config = dict(
    head_dim=32,
    d_mlp=1024,
    rope_base=10000.0,
    attn_scale=0.177,
    tie_embeddings=True,
    init='normal',
    init_std_up=0.0442,
    init_out_by_depth=True,
    lr=0.00584,
    beta2=0.98,
    weight_decay=0.097,
    schedule='wsd',
    decay_shape='linear',
    seq_len=1024,
    dataset='wikipedia_en',
)
Each number is 500 + 40 x the weight over its row's rms, rounded and kept within 0 to 999. Layers, rows and columns count from 0. Numbers have three digits each. The size before them is the row's rms in percent of the matrix's.

# o: layer 7 attention output (transposed), 128x128, rms 0.189, rows 18-31,49-83,96-115, columns 64-127
# v: layer 7 attention value, 64x128, rms 0.204, rows 18-52, columns 64-127
# q: layer 7 attention query, 128x128, rms 0.141, rows 64-127, columns 64-127
# k: layer 7 attention key, 64x128, rms 0.135, rows 32-63, columns 64-127
o49 100:517482509509558434520492498520488451451455455483479534426500521491511505499502553577455477528469495522545521479487426478547508573576450431602513445564508541598458505529515521529480517542516588
v18 105:490502552512482483424592486438515473463448485511515537518473446478500520454488463491436458461564538521519600440425469466429481465523489488499532547474511484458514500525527540513504500467519473
o18 114:533508429549526504485487467533501529528504525477457446469507523473446470523490473493516477577369449479517482449578467507503484542481464542547491408487524508524453503484519535488468492465514536
o50 106:511529507469466459472538510516494513399440500514499499440472462506608426438522446477519437477566547394507529483557523525520460512495542502462475595471475536496516480552476544560599443508512526
v19 083:483513487567479524477496497470484486461484493432485452449553477451538490526524501493475483476507503526450495483463495558484597543455568548493492481504459529421565484516573549525536555460439511
o19 103:514505466425545508533521483527500540503479472476461501546456457487483501466488457490501428505449514458538467501504514523500492516486432553515529480537548460548480492500531511421451454530523506
o51 089:501494469501543505485485519459500485482589437450565555579462501546459563494559558503539535417537428494517541518459493544562493504543477469450485515516480531492527529542513534569518535479521568
v20 081:521504470463462519454496551531584457532557524529540533531504485486507523592487424498559491496466545496452531425533556467494449530488569503552504515502545518463486512511510480516435481516478548
o20 095:503454529420518456565453491558486522445486509473481515409482561544478504513450612531519532480482450444518467526396482533496507546509517463462489463509480483544506461562504548473533502426458535
o52 096:471449540533488544423546550405502547526448526553479447549515534475468511480475499539478513533498535482470518525530571472473488500535465433472546566446421509509488403488519488591475495517552496
v21 091:526450498505472452481515455553492484579564485476494466512544442472463448445502449467484433448513505491521484490493461501552503514482497541437503580527544527519513544564464532578514517513506522
o21 092:453565502479554554499489446421468507464519497494539556430506531540481496493493514540477583578587543466459437513500503489473555513520553515552492471448532526481485486513504508455430518501558484
o53 107:521473497499459538473438513559557415514433561524524454508501489496540540522480574568509424476454474528478546452523574541508470503553495440419528532483435438554467516491497514539529485508502460
v22 098:425525499531398426478528491517520475518465432450433509551490505420495525536492536505502545494568515488496574542429492410460509522519517439517538521475484514476509537468482525491547458593511415
o22 114:483477536502481494491468544474476447496481544508546521534459591500450552516515431382504475480434528527508466530406508496587533547488546518445566539525504558480577489530516467505487504498532526
o54 102:565448460498519483499516515534521514523459505470483443501463498454613458473531510554463472435536478437468530470545447498584536548514508481436431536565453497508502497480492511538515429518505494
v23 096:478443449368436540504505511455562532580508534521512508482475482486533484484528531533532470496495481506572550476570450535426522493525467476474552538540540407510486525443456498532499537441482475
o23 111:496519595507479514411516432508496491548495501462570489494558550507499554500496435482496539506500445388442490454449507462529473439475525484505428439503479617585461468550510471489527506609510501
o55 095:470505420510474489495520473533503548515535516549438448516420451513491525510489497469528498510531534542468465531507481486513476504520517553591509540457490458517528547483526521405367591443495398
v24 103:502511517456490498440570511488483493555460496499517562566525485503536438526514436515472418516475494487562540558466540515495468527517447462530484425545531505408513481489510541560541570553545452
o24 100:516570535533511440524453452473459545445550485591472480509475505480474542539524537602493562535542482483395560489484453529476483401488492524500550543484462444481511505489465495530400508445488516
o56 109:499506467463463523480534488634562598492528468421483442572478500546465501515536461431510483444506528455556512458460564470458484480478509505493498484489502542498518517556508499503581492509501457
v25 100:517548528482573509552496476423509491546462495455478582592410530493448483483514489557442482505510454477558484438452536500536477441525417545558460507503530549517500522481517464475497524540442549
o25 102:519554479518450508496441461543424473537504517531495431445575555482504543513495465522535460540567493481532505577530502469444465503438505447428562549550502436518484528528510495519494498498534510
o57 107:486436455480463508513581478494563446465575515512464565470554481516489438508448505424502545476502449459437474467520534489470539531507519508507465485450567505487488387461507458471533527551514515
v26 097:550503510545458567473532589493436481486454463584466475405401516547489527472496447453470488517490464563527545516561566536474522495420508517521512484525499517523426450501502442527457477487565452
o26 108:501507469489472370488515439534519509450482544483581531478543501493511442488530538429575488487480451466476488443504529446533472486551495479453500542479457479514545480467494508488546455488512559
o58 104:496545499521541549458453489491519540529564483547401451535453462559474489542482477576448437463459522534517545521531473519513488507461461549520512515453508504484459509544447524513439582492460419
v27 096:596503549496496513436510486442539568495511494463517515508557553524547470537414499496488518465502456528426535437543595488483516547553560463476572467555492429485526469574493539540514527534457506
o27 114:447525465535560565512456500449475462501498505545554494555460473516475530537510540455424475490511463429470474512515473460499533456463403571537514513521473523525470539501462537474428577465529465
o59 107:485488590476461435479549488423506500481542472518429507490477476492511528501469462511527484497532648537490486500532534392505422497508499436480490519503542530477505503532503461527503461508491528
v28 106:481539539490431498521369518562465498495502486460595515496478489520478502470529515466472433451533588560477506506556521477528545520503514552486476463463533493576465487472598490526464505520511492
o28 111:547503407558504494403576512493503505529511463489453512585551490516561555519525476450516515499481421502542494485450481500569494527527536460449456471501508513515505552500464480509524457498486463
o60 108:471499537426498504488513487535617468438455504492522510464445501531484436503497496502522490461500508561495518539444586506506489498463460454492460474442465510468469549537456562532555467528454499
v29 093:516533484546521506459460485599499519480544427560492500507530479498566475468534579425485526442539497428513543474548471554500544504471448467387544502511506452492451521497561400482506432463440542
o29 092:414468492459452509586561474473501504570484541453574480465573499542514557446492434542533504537467476547396453470516509477512563493537480575578416484508523482515543447524490524585548486487472511
o61 109:514472545596565466492533400499516495504451514519465487512530462454459590510448556459506487497538452522510505529465485461467401500609511488485514514528442405502472481492528487511516520480531561
v30 099:557480531505525496515449454572494485510508463470516567555498460553434490497513486498470429536562530568479559529471485507479454462537514540437503528461488489487540545423501463441520479515480441
o30 101:417476519504492491477498563516511506510487530469547488479452547503520461533490496539453468449481579477462496541469492471454504552497519523517534534457463486505444554555480459599560504540475497
o62 099:499451457498525521531553433544504468423446494465510507432539507484496457485467515446542488493452495489459529444471542527506528491489518477450424509508565613444562527541512520531567466480448510
v31 086:499545481502533470535478522468482418481456482588462552496483485475516536501520481536516483475566549504476550487490536496633434507407501469498530516509504511431437578543515584519527520484441532
o31 100:576498461512515527477582524533483499530527544463477476507542594496438498556441557565523461485430500556529463445528441490457529494517472502510478535542510472539502514452508447491446474507526577
o63 093:501508490515505456499452516507526501496423489503515461485463461502494514510484541457389568516530542527493517487529565457540475528559492510547565545491491458493516473494524493490549501565497497
q64 113:474575487558474496468480462500479501520528538522547460422510513459578528503498445526506469557496485488458468479450452438483570537526523458542542498484495468461528502551523456425534585488532517
q96 067:474508492522534509463531485507529488527486355442525458471537491532485456427540412460436501436446477491493442492559509510492483481581522507573575467486488516461524511506548505444494521518480509
k32 074:478519521548550536545479547514510533547543507543501529518507534501560572495451503438433537508521445447496536461501431503483465505529452520546493454536478481577525523509488558513556507550480490
q65 092:431498506519504475479494479514498512478519511495472471499501556489494527557469522512482538542563477512481469495542425546556432496491445567495541576539457446585492513537520460533538500462545424
q97 069:477463491424468486486512417556517502512481575521470527467505513521508576510494583502467523538510502491496514498427552522509560514447496452483496484569500477529527532512501532548551474510552420
k33 073:540484535402505556567545520438514550442573480461512518469525381502500445523446494513495431526471566513508498503523501451447446518491515519478505483478475537479509501492516471494515436552524517
q66 106:399571512480528532520540516525546475527527479514485462463498527460564487473488496460469535512518467466465553487448478499494423594513472515499459496519462409510593488531574455454506547533460519
q98 079:465507532531477506495529596442469464540497380533526543492543507554459528480562540525482426451476485486519448488463459512526501523532508524440436517460453510387571581494459514500477511483547455
k34 084:525532528554494502489476639449483527526542514519459488444481478448448503464558421485429444543500481500529507466517540543512529520505474547505523476426483547599486481466466594567511535502440499
q67 092:443565520568508497567521557517595552551533516549435474445483487577524528508506478566405505522481487471460558499471492457549534498457508501488491480450493536531469562514460467509519511518516534
q99 086:440472508468444439525515570507478533490400505543469487511538526511489577519500531458504462466492467509522518580459569537519477527450517623424475532522482490467541511487477461551545509486547444
k35 088:484482519491452480500531450501456520503517457546445464496523495486533530460503576483599553478389482489500571534460476566485547530485492566507498550482515504473524553519446505535504558513498490
q68 108:497462447480469442530595498461429482516525512513461541556499480441500489504460542519509464477414517516488521534564493486515470402525549524500482485590574497478508501561413563489573460495539492
q100 112:479555488593455485484454575517521497570492438533511432478514515495484471502539498521512440502473546489503435507495460429549545516521412518462521539429501510500509590513464525441476547478417490
k36 095:518516578515531526544518463523554574484507433499510521436477560530499478513533423477452505501512541409452430464516453505501472459467488484531525561517498478560556467529576460460453570475565544
q69 091:474462447494544488509620491499558478487518518488499574492569565499551554461574527501503528432544589475492472549479484483537466485518452512478471508504510505534483482558563523538441474451570484
q101 107:513503559552548489522534520498374437458485508453516493503499508541482438524562507477493467482435461540526480559514502518540492537572551523473526535422460488491528507549524505527495531488442481
k37 108:461518503573546514508525565510561524540464458461534422519458439548518478523474408498492515499443541496478456506472475506379564477483461545564529547510533481534516492453455472496487520486512537
q70 087:444545575581506518511494539480567499457538495541399507424465471458517586483491476512500590514540423542534580459438483489511506548491514559536524532504495481563508536584502492510521467513516541
q102 111:515480480468483490533520480566507470470470544515462499465490510492482589495436546475415520489507447543475547494442509551518554519454510506466543499490474532552490524443410501572560525486544509
k38 110:487495525428502551467497497447453433490511485424525529469604457515478550470511498446522461544443487486540514524515584552519527501525496465403519506513496484425482479460537489496489515508469512
q71 095:526555538516466499428562443511524496545573531469511527552508442494555486504490502520489505514489486486503536455469473535551451505442441505502500545571483475522549529467508455456589563522468449
q103 117:563475454465462489514578524397523567538553477451512521517515536495498522537528491520558536524516527456525467503496605504485421531439468499509508512493558482503583502447533487571534469518494472
k39 116:497571502549515530456423486525502561579521445488470468560555468517406513584493537608503475492449536478519513518491528504443466503460583491473559542452459564490494508532490477517544473427488526
q72 085:615544575526563467564587512471533552480505515543504504534553479495512584443502561507464525533521555487477553421557467550524483539484445445507500572492428462539506422566597525540454479497495499
q104 106:503505574494517508462511485460470490470504412515511559467485571500483535419469577536535546547490503524510473475501487569498491587430468497419503481550493442474593492444487545550447529537534425
k40 107:451527471538500563481495511472524423478470517514470550478436522498495500507446467446589476503519486476546573581436509480518503484484548533478430511512475546505529454534447487464575436473469530
q73 082:474499465613504452549506534472519467481534506540528560473534481442459548524581514468487516569548481529446505611490581500540533476501477484485529482516533512498449526503443514497479524568455470
q105 109:454484454556486450501473530496467484512554483521422514528520476446576497453599500411482452509524475547506426511528518477481536469484494511524497520475469486429510543539438442456485501517445514
k41 113:457559501513509442561465477484499489529527440469508447528478581505532434576517507512510493448499526597465466481576453492455564503518460520547492436468514485522546573479491384568475544490507477
q74 077:404457484510525567566495516536592478484488490560464501390558497482561503456538504535503553543455465470499510531466426520483527546469465512502491460471553505557473448523535525545506544449484457
q106 104:477511425504474507498529475473489444489504473482500498478594480483459495518528509449523479526475535514495467560473461426502528500496520502424475531477494524513483511484499564515537570456481608
k42 131:646543503523462509450457522456492495506496499560514415544483481484551491471478521511465483515551515501518527521553530572448547485522601541559486555548491552539494494548478505509527517482498542
q75 108:510524530466510504531506546430513520498489483565463480486477489531512483498487500508499580443456545467485484498428512519448529500470523473521490515527575492518588458488519461468400488522583481
q107 104:513547521484572531498509436431549495391514441505477549489541466488569538465471541503554495529577543510566528444509501551467464514527503473515528487483474525475546465492462538460465510514456496
k43 108:437416459489490470602538489504503485479456541507508530456495448518494418490495449467542440500496488543495474486542509476534479508545504459538600467533494486519462507538516508492490521445500504
q76 094:466501500574496500508451470507484510494476531544462545567499515506471456479541424496468494413481488523477539582462512465490502539503553440439608484549502464498487477507500534532486541523519483
q108 095:546497483542580543490507496460541453523582515508449448569500465464556498527495495477446485508450457495494481465457560505456486534498507495487537540424515448480462431527450503569533458471470466
k44 088:571510449485464457384482469549540507462457505405497465494438474497538522566443489522484497530536512506516490587530417553487517540526492543544514487516478491584458508512522492488533552480566504
q77 099:572442489530567519541536487508512501593436451504470488562493513465500527456555522484478460554483574536486516534482464507474502511517540465519549459475524453538363555518486524547553536509489496
q109 101:498479526505497554391487518506524493468453447433486554497476466487537497440532500564424454476551525568529497455544508478420484476501492527496500452525534475537475513469441502459507551539552482
k45 092:542544531516600508480513485439539474482477457475566470519538458524499504538445526436585552488567482476514468445483491491460456459409524442474444587584471550474572501558442582513451503512451503
q78 087:526479515509377467564504503486502574479430463512512527451543529422535454503476541509529523573491452454425489499461483504541484549514514580438492504498455599481535553485525553428476464473494538
q110 105:497515458526453497474567518546484550483498437497578497525482465480540516482484458496510532460558501504507587534531535492514470524577487466561482455506441462513492496473550560528542473485511541
k46 103:448480504507575566489431525503493529479511463557488474495573500559481509448581518487417543446573524508602536492510514488467465459554501423551465536508493430500410466537461534545523486541519508
q79 103:500545591498502565519500449567421522538483504543521501444508500498475551491549534495502484500605484423483528517498499481503451512454518531501515410614504456525517553494476481496476471502539477
q111 115:515558477496421567489561575466532534376533508498465420517471505500474429523544476472601450569506448424515531520487573528487565515449459556545501502479510475522503506526486470483573516514484508
k47 105:474526446464533530534537453480522528498489475502514468511474508579556504524537501535542483547509466428523418480475462488511512516521478457531450545475530411441497528435528487542469508481622447
q80 090:556434431507550574488547488561467540457433471479535541588527571544470416508532526515558498510500555488535478525527505493510518511518557506567532495489539513488492458506469461559464451491514506
q112 080:517527481478429503442464448492512486512520546503608453499475499534485440533489432503477550546555508526497479470521480503532481503473498450570534438565548516457418503475545382485420481531529572
k48 065:505530561476507535501464530458530564464525443541506498468501417492564544477460498468482541482580524520523530458514477456408518526509423559540469499549448504546531461509415517440552524523455568
q81 091:456487465561433421535483466481503489521443496538457532468467534449546514483456426513446499541470459478458497470445462493566606455491545498526544474461470510504517550485579466521509486522510513
q113 079:425513484508470514551475534546539565474476441533430479528497485504508574502503486404508476510471494496496510554520574507451555530529505586451474526449462481519537485473459568542546514477435410
k49 069:489540468487496556537482400522488500459597487485491455590526533456423481544442470536463480490429508452465521513463484540473471584530558456483421495506515473514540456525556432496506530458484474
q82 088:513450527462536492450530513545475540464410484555558542478491515520502498476527535557488572456472531444543504501488562426523508475495487503486443451522436461438466481474483558524485541466541419
q114 067:504592461454532479453475500410522532520506545527544545527474480526472504575456519610465514507478533522502481563473455461503512488536508482531482529531459489495526472466514450479454494460541499
k50 080:505477415571517532552517431494485484532591550541480424494551502478490485500516463498516484503472474537497448577492460513529472548496450406546504467447503447507530534478542535570532505521442482
q83 097:509441520510528483475439502496512457434438521552505558487517485479482463505561459450533507467463574542526467507481544478488507486510570481497462442551537517417508505500522461507465477537516454
q115 077:473424488493593526469487493472491443426521526395504553505402455478389456530501493494515530505503527470483510514513501483488451584498461448461492516483520491496510492480486433449444540518407523
k51 079:478530529446485477545538528517456489508524506476535446411493521491488501567556550542539497448440492518528518492466431460486480449558509453511469537479465506484411606452452555490474496479432518
q84 096:521554489593494539445468515481458494504487529547459509525516477476406504493492495421474530564455532497538542567483418563494514527563507600484534526497450506486504493519533543560525496505482472
q116 101:560541521525536468487471557558486513537572487464547495555472549559535523589510487523530555518521461503481450532518414507537524524442464538495509546544518478493546519507476455536488542536495492
k52 098:507435541419543546536556502514465460506571431406544484519517423437518495460516479568554465526516457532517450514526506479433496502481433487453480536492512458456506515536491450487468454575436558
q85 104:490410476471509456481523532590446443506508429478479569515508483501379447556542462495523458459516521471472530525537521523544452463466509498502446488512473500506491496444493529471441483505447546
q117 109:513475518530542561387428535488529526522553586482521525432460539503499442559480471542476473515468477540483499441521558489516520503483465504522537477462520375492461525476569535470484503492491512
k53 097:547470473504541550485499485505429518487447458519533519488530512533573517504560517479527516459553541466503596543512539481624572516541459536424525488440497516452499500507449490477550584467460408
q86 083:535504549465482474527487511584570460477468491496469528471557477446587463396532442490477534452470525466489523526477540536453507480573506471540450486531552526453548480517568504568468486518470495
q118 112:497425440505495585520547539442541550490521438473478512535527466453470496523485511450502481474487484491450496555442592536541481555439490543407437547505549498465554478479467490544544489513481493
k54 101:551496388499510401512576455526454540484562515481546527556455528487515455523575527552481575564517483541476483476411443450497528469484451444476470487513531438518482535467542460502508525506503510
q87 078:567556494474509523499502526529542549519444560482528425527485497555475524555491450515504507403481542451482505464442462541513498497466535522465539518528514537491513481451532520472532514515491519
q119 120:488516429502483455478479477537529469479445475495450470479493488562466502452503564464510461518512502572458491443490503511588527533557498469450508472455472525383511565541447472479490519533548518
k55 113:489513451622514505475572516451515558483554484502516536542445549498500447497505447496538534518536465459534434497529462501446520513486514446538534442470512495552505534482550475517449548503418557
q88 090:465493538523510510511494469564554549486511593536523473498549582516566529539443470518484479485523433471476523499568445460449567524489508478567492453487527447561511502485622515493430520539467474
q120 104:541520397569534433479495474544494479503485483535509477479528455483527564504467556535470487553482572460442510550507498542591432561473482446463489497501485484533456517529447565541477524463533516
k56 093:479537516444509502494469551487504489493481505527469481488476453442498488518549493518510574505547582496442467473426448489610484532480426480445480533462540514536506556496474521558511504396551605
q89 101:584452506435465525536502498478505496464521471452505509540560408502522441545531515525539469474590556547476531468559540432527469567497452484463475449521515518501454510448528481448475527549427477
q121 107:539571482493525450506512556519558470495610574477548498510479593551478452535522470492506510567504533512522495544512420436513523503484454482491501541481529468497464486449485466503502452460441503
k57 104:475511449546497492450514577470517533496440549541520489531491514554489525511427506462516491553430481513571513464454555575473481471495438454543506533530397424520466547517514465483528500513465551
q90 097:513565556491514526470428471499492545509553477501550553459466424422505497476502513465505530542561546462511552539527464462533490501493462427495497501460500498499507527521546462414561525584388475
q122 110:462455461521534515475490508530487476465495486513581548560510558434398536458509506420525470447462497501548488551484510491491533514441490554470477500482491540482451506477477519503467483497430529
k58 102:505435506468469523483507440515568516469444513456481535513469572544477488518462553518455468447472524586501534470556548474503495513500447555552431454433511480461506534525588480432494539458508476
q91 090:525383531531483524467525485464460485521435429523465539493532535498512477510515519491574440488510541550459496520538542518544520466509454508506543476432503451516458512471493431547510508505544546
q123 112:483566442489468514489491486453507482491479433498497513576553509502460483484444433461555535487500548541457447495508478486467560461556505470508521488443526465467490475471561421549532508456527485
k59 121:468525495506478493506428479463541497505524550508449541542457470542479475518502537485400579501473395558477484471517452543492554553513459531499540486558523463514540560530513501546443561435518512
q92 095:491541490486463522529482535515563469465529469468444517575491459480490485450524525530495502541418461527432511470530532496551491537464428458524534520459488480545530515499513480493525518433545531
q124 113:471463525525507482521543482493510511387535481453429551479504476501514469443498585414456539523524397516487523447573511568509535551458497549556479487480512532542479492590448510427550496494493499
k60 099:449467516592487480421542405593472480518497473530468494485433506505531452499462446499461445531576475520476435499494491450461548520498536510502507442471508468501471554462510469479448529547524462
q93 095:487537456528514460538443472570531502542533507439387485464421471533456492541421535426464574461464572465498489457469539522568485569530510536565499536528530485523480527527489497524463472470519441
q125 101:476470498525444532444515556453556473447482509460445499523508502531526512494447497498437422517500457459437504455573400485499484489515483524490503476448484555463586537521460490491538494454494449
k61 096:510531532547515449513490459454457567452551507526551517458475453464592419417556464560452490527504461449463489548578472517462507511519550481518455472487491537507500517566489434494483557483517462
q94 084:421463470474470497488471515496517468458536544519539463561447496539405537539539556523435503486480583466455481458479513490555473514470488524498540540522494579559413491520495508540510506507478545
q126 098:449500516454421476530515446495499534494506527517503386479574469434556522486514470491562475503537512474509488425551449540473544492543550418524551557550468512473515501564508521506485510430552417
k62 093:482531527418460508508463543479505582489508483537434456474584442473488494522443469489600509547473463489521453565518511541493501554530517522594483473458549571496493600535410491519461539484552484
q95 098:501439478503440466517549505525402517489477511490528465424524440477543440510534463555546503538496521498481473537473462523461525516570501493445506488505514557452475540437479554457544504510463581
q127 107:569522522420569476478520507504458476496450476541498515431481513538515498544509525536524474431465529472501460540449476433434552534519568524483502497539528525556495481477466463505536531470470486
k63 101:514519505482581491558483493472460475511533500549472527560503537510520526568538560464474479485499543535526426449511473500548531462491593506532559436549525527558480552483466434490504516490555439
v32 113:494515533463450496492569473453513529500469557494470523495457461483543500554426503363521481467551548527437449541540502446487559510515508474407522481489631504472557431448533477497495447553485541
o64 106:532518546453474570478495470502528414437536456480485562498474506528526512534485448457474510483504561510521488506485491525454517551478529490490510536496523593465482546515520566428498474551492528
o96 095:452500465571447473439479530505465528483494549576508424490486514431472466520516518528436471501507518511476448576560525454444513472418464523534513500447475473488457492524466490528524515411512458
v33 117:539500481489600480517514473436455480548568411486442518504591468491521441500559478478464496522492590603492484486477469533455474526527557460469569614510510473509469491464531499524483523419478536
o65 119:511496471442595502496486536451483519488516489449532517512532487549490478504512517486568506469462541522469428501514513488541571455616485427489605558499544498521477467462458507491468538492473520
o97 084:413484513509522550495555437544499499542518511566512504469460529501509499532465489522506514486469420570520509546486466534504494518404512577515493417461483497444551546492479468510486443564562444
v34 089:528514540444460525539473430523488495517449545447459479507480517439508504534491512491512489469469546446442489410504514579465496450432499561489430446565586544503457526588472520515574455497497545
o66 095:478448496411422577523402482539524485544447590475473474512493503499516490552495503486497419493491515429484531465455471452504483517476463492525446535497528539408524490529462506495506418474528524
o98 087:534626527504459463524462485577484551483550476573550514517440458540486514436497481519521533540500524574515526545539468530422522487503491455454570523560474426580531443457530491500449506560484474
v35 103:495496473480493503476506499452423534392410428475490506540454501490549437534479463447578494510456489519540529500537520481474508537444493448473485552487443464564438520543475527469520438585504604
o67 096:474491463491483519514423577499449477532487497499503491485558514486489486511582449482449396549465523494475473536526513483514438522468455413564497433496477516437523537455524518544599522442512496
o99 087:401497428516485451554570544520553465559515496555453528483499550513478543544514483506486508453471491452446445503480478399482578508482493469487600425436503549504544490513479497491482508523476502
v36 099:509494434570487541531494500536505462470490550501466460555503549484547432532488501408529487509500529407480523503464506521418518552507494481469500507468521500516454444416518541504499522489551519
o68 089:562548465556521467519521444484518507547435519548515494477544494453560512522506552543487446548475499464478524486523527535547533567451424555498441482474559496448501506524532449492496570518501482
o100 100:452483522479523473443516550522490506513530521460529493482398516535470483519513498477525502458529595598500548539472530485446506449505530476523549445491491471481484508485441494570497469573517440
v37 092:476539489485525560549450467448481545492507516524526476556544469547503534523507548516453559484502524543480577500521502515481500492534491435466529460489496571535465471505548476466473504464472483
o69 101:454485562477524531443493485470523476550498496570535581543516578520463541536486506470459487471536535517500501542517405479460426527492461417459496572598529504548469484515494567439538530495480517
o101 094:538511494523470452542466469543497459392522536481474446439467452494547480538528491457554535541465441500483573473485537451452552436505535517512499496495508570481503517552492508560509488505573435
v38 111:498506494532483476503544451457512492485473538512435508448534506476538463548562469515532448525483549437476496579512511480490526522539501492528515490459578502510509450442564500482434498536534547
o70 098:581473458528529475464521493494466573526576454477494421505575495515535467463525476551588552479522476507464475505546463486506492483561505447505499413491531525455501473458535477498508527479488483
o102 085:477429535481485520497458599516488480494482514485522541574472557476479450523557478413417537547505529472502473512491508501476531499500506544552489514579502494510500555531499494591503450506523449
v39 107:551447514542443478534495488526528514525512500499461548505548502432536468525461482453430466474529534519440542506449591531477449499446534539496539403501550532516447519484537394478559422485522536
o71 096:534510512510502508492448406474515513511499458468458468479489479500476500441434421490454524477492554466481487530471550521569525445546581484462457466497540483482472491537424378479422485543457497
o103 098:523524459479506498505453528565506515440506462509587490496440483557560468547614533537608482476421514448502459479514441457455519438487457424538469448533490498474509540477481554545492481474500443
v40 096:556471466430466563490576462512520490517463568515434513523529509471485456454461529458546459493456444488487534435523461497539503494521522475500470569460463483474446498399388450463439493475533499
o72 090:493557491493404480440525465521539464425432536493553513461521545486498431504476533443493549477420462551548463471501508548447534369538454533490420481475457464499533434530465487507517499505505423
o104 104:541480480558470476533440527516489486600531472552453476513527484501481528497539487561560505520502589489483415514487526468504449578452476519518539493443480460472485604445509474446446549511469537
v41 091:478478570520528489550494540456482483525514555526414570489476470498457561438457501521492466454544512553531560531458548457510537474463513428469552493549504541539493530553479516488524470541468501
o73 095:469484587466566528469457548572461486521569517526570508481583498462514546461458509493411474430473487545478438480480529555556391486531528499512545486537452403485464479419445540502534528526506528
o105 089:490514440541473498532543464462539580457446541572515498536525509523476514544540476565540518613484503461495489452514533525464514460480471488516407527446478444476470428512517483559524410510471455
v42 119:451499565488460464521475456510549526437482512453520523484485539517475512491484544486536504525462488501499475445472470466517466506425531492479505450521457509514476564540531450509519531484395452
o74 105:435479594557417491472450474504545430486531569572476490521442516528492485500448486447498540464512465493510505489455475570474527526454485534504444517560464431497514479513494503516469556530524511
o106 094:412495525465501502442497540471525477468530496579533488482524521507491492490519441517512487480519469494502487466526415373481506440492485526476485499465442513545508461552499535463592512454528544
v43 121:502572470427468482523489479496474527481545464526429494551528474529514504543524461438470412572505607529499535427507530518409496526494505578485432481512594474510520501448500496483479581488525520
o75 122:626503489427552611441474449504500501433467483479518468490404526490526484544499486498480475526433556519434534505473523564517507512504449485517503517508575506473465587532381478525517515427472470
o107 089:460450480479523455553443480521524549498496457499501525443555546438475456513420459503437525443501469518486430513532501432498475510490566467548528518461521461506493495505549457455446577549479524
v44 097:420528484448549466545526462511535585435506506564473558435535509456404548490485481507478500466506443492501502473536553529592543508461518461486568530504500574501480485561517525500407469473530521
o76 103:459494448471538542546457564588478536466528495535496492545466476517526508498525559478537527538557429510475537496516484524470430533486529446533560527500507531500535509508509528477504498497524508
o108 090:569458495533463478496451455517496482454494486493474531573534561504526536520540470566490466506521508418534510545492518444512510490471402453550404499477522475561485491491540585553529501537444473
v45 101:534520567486476494548423437467535497540528540542503519528444474503488492518575512527491444554457507511574528535469501594476521531491482593503516528515447531475476485531479488494478491466503391
o77 098:553570490507504532468447550456507559510533493489520433490516536478526516454487502439467494523478509477498492488516507514485496475499491519554550498449527503486523486542431485504452453511479546
o109 091:450453470444522515510554425580482442439497525465442488530452472543559507480471512518525514474459517545518544439489483508576497565495475484499374463564529578459444490539487508478536433496446449
v46 099:487517543503473570570454453531529410420516468531489476500500525501569474557474504487561492489519556545550475464520495546492534514470529499484509471579516437457551401508458546445465504469537441
o78 097:567499533423510571584461515434503469473469518525492454526442489506553549509468514513499448522465538506522580546469551506539396592435547485487462526558500502498498531527513492518501460545490473
o110 087:414476427475531522479553543455519469589523477425531500552507534509380453511526562465517529525518427384474508486456487457473499486484433603524476431482483443532477519544530492522468499516582497
v47 090:433523521496497492510471465468525490482469503530444530441528517485407490519509483512525496494619459498507505488467452523485443539489497512473513555524539455509526485503522484509471536466541450
o79 089:485446525475487549526440493541508527512473524492535556534532526574552459462486484565608518428485493509465517484495505605536468442494476420479502554499486464512511502512422599434499561469480454
o111 087:517536514558446496435550526433455540496506473469445488532521596517413582494552506520491481537494578465458572502508524509532544555541503521450486526471495534563497489537543487560459551533458504
v48 121:482529502496537495437551474520533548483536536513483498506504533500503519446509496537520569513455426567490568491473443522563475488399504494516495489518440483500486545551494537562513441482486412
o80 108:431476541587445538521491520533487476484536482533557500538504521528469542504528467527469504438560451492464505560507485542513417495406513466479495558509436476531527458497471523507506452437493529
o112 092:509541512486620460487496505567520532533558494535483506460452488496539460495517547517487500485484480550543469462480439578528517474450571423539482512454496465487448543497468495470508509546542460
v49 103:442506476477590502494552519532512540488541513626523569412492476531514552433524520570479514449452433500504467411514518477511513543506478485485545494484498455543515494564514564488453480567506518
o81 097:483519591531549538426498523482514523478471569501546502485499550502466492387489537510531572503530517452525561478475445545576575490489485489499493482521498450559486490532513506471472432526536496
o113 099:465478499480461506515399514457433514538410487469498481498533559462455468620539547542471468508462520529485457531508440435529463527481475488495556474528562520492534527461497518524438497443480484
v50 102:520499523500463484508507518517558504569420487502436420498509432498556483527416528445539443439509506577494513505502546513486501577525557500501483511447484578433523497477504483553458400591496542
o82 104:477427501531475471481462525495573483495472506457492482446560446510468468485514522454413523502476463525468523493504506513451540491492551486519528461483535501474526456533478456449428468492485447
o114 091:512412521482570562448482454515431518463531503493473507506567560550437525470490463513542428541493481528473543473465492548562446449464525476542497505447487409486485574423503589492567450505477463
v51 115:555515500566454502511520516460537539490507510491455513562407466451527456472498463414534441528521541507494584523492555580462528538505524541467496488439523458475493522547470538492497509521461537
o83 096:520485512486440483542558492536466530470505453489498453495450405481489449522524494437455475525435584554495531516492536495449547404528475561526489491496516475448499484489434494580417499504445479
o115 105:479527450436509474460484521470604518560563556494471450536505533485542567477489464520508457537520563500502436476534446479527522520480478440504477489540522578488534540505446520529566503498435497
v52 102:572582526470509477519462486514474401531575447467442500570468529463533453564415513488512499442477527520567497498522443514515480510484567538526500545525519479478475596486434471503498500461440518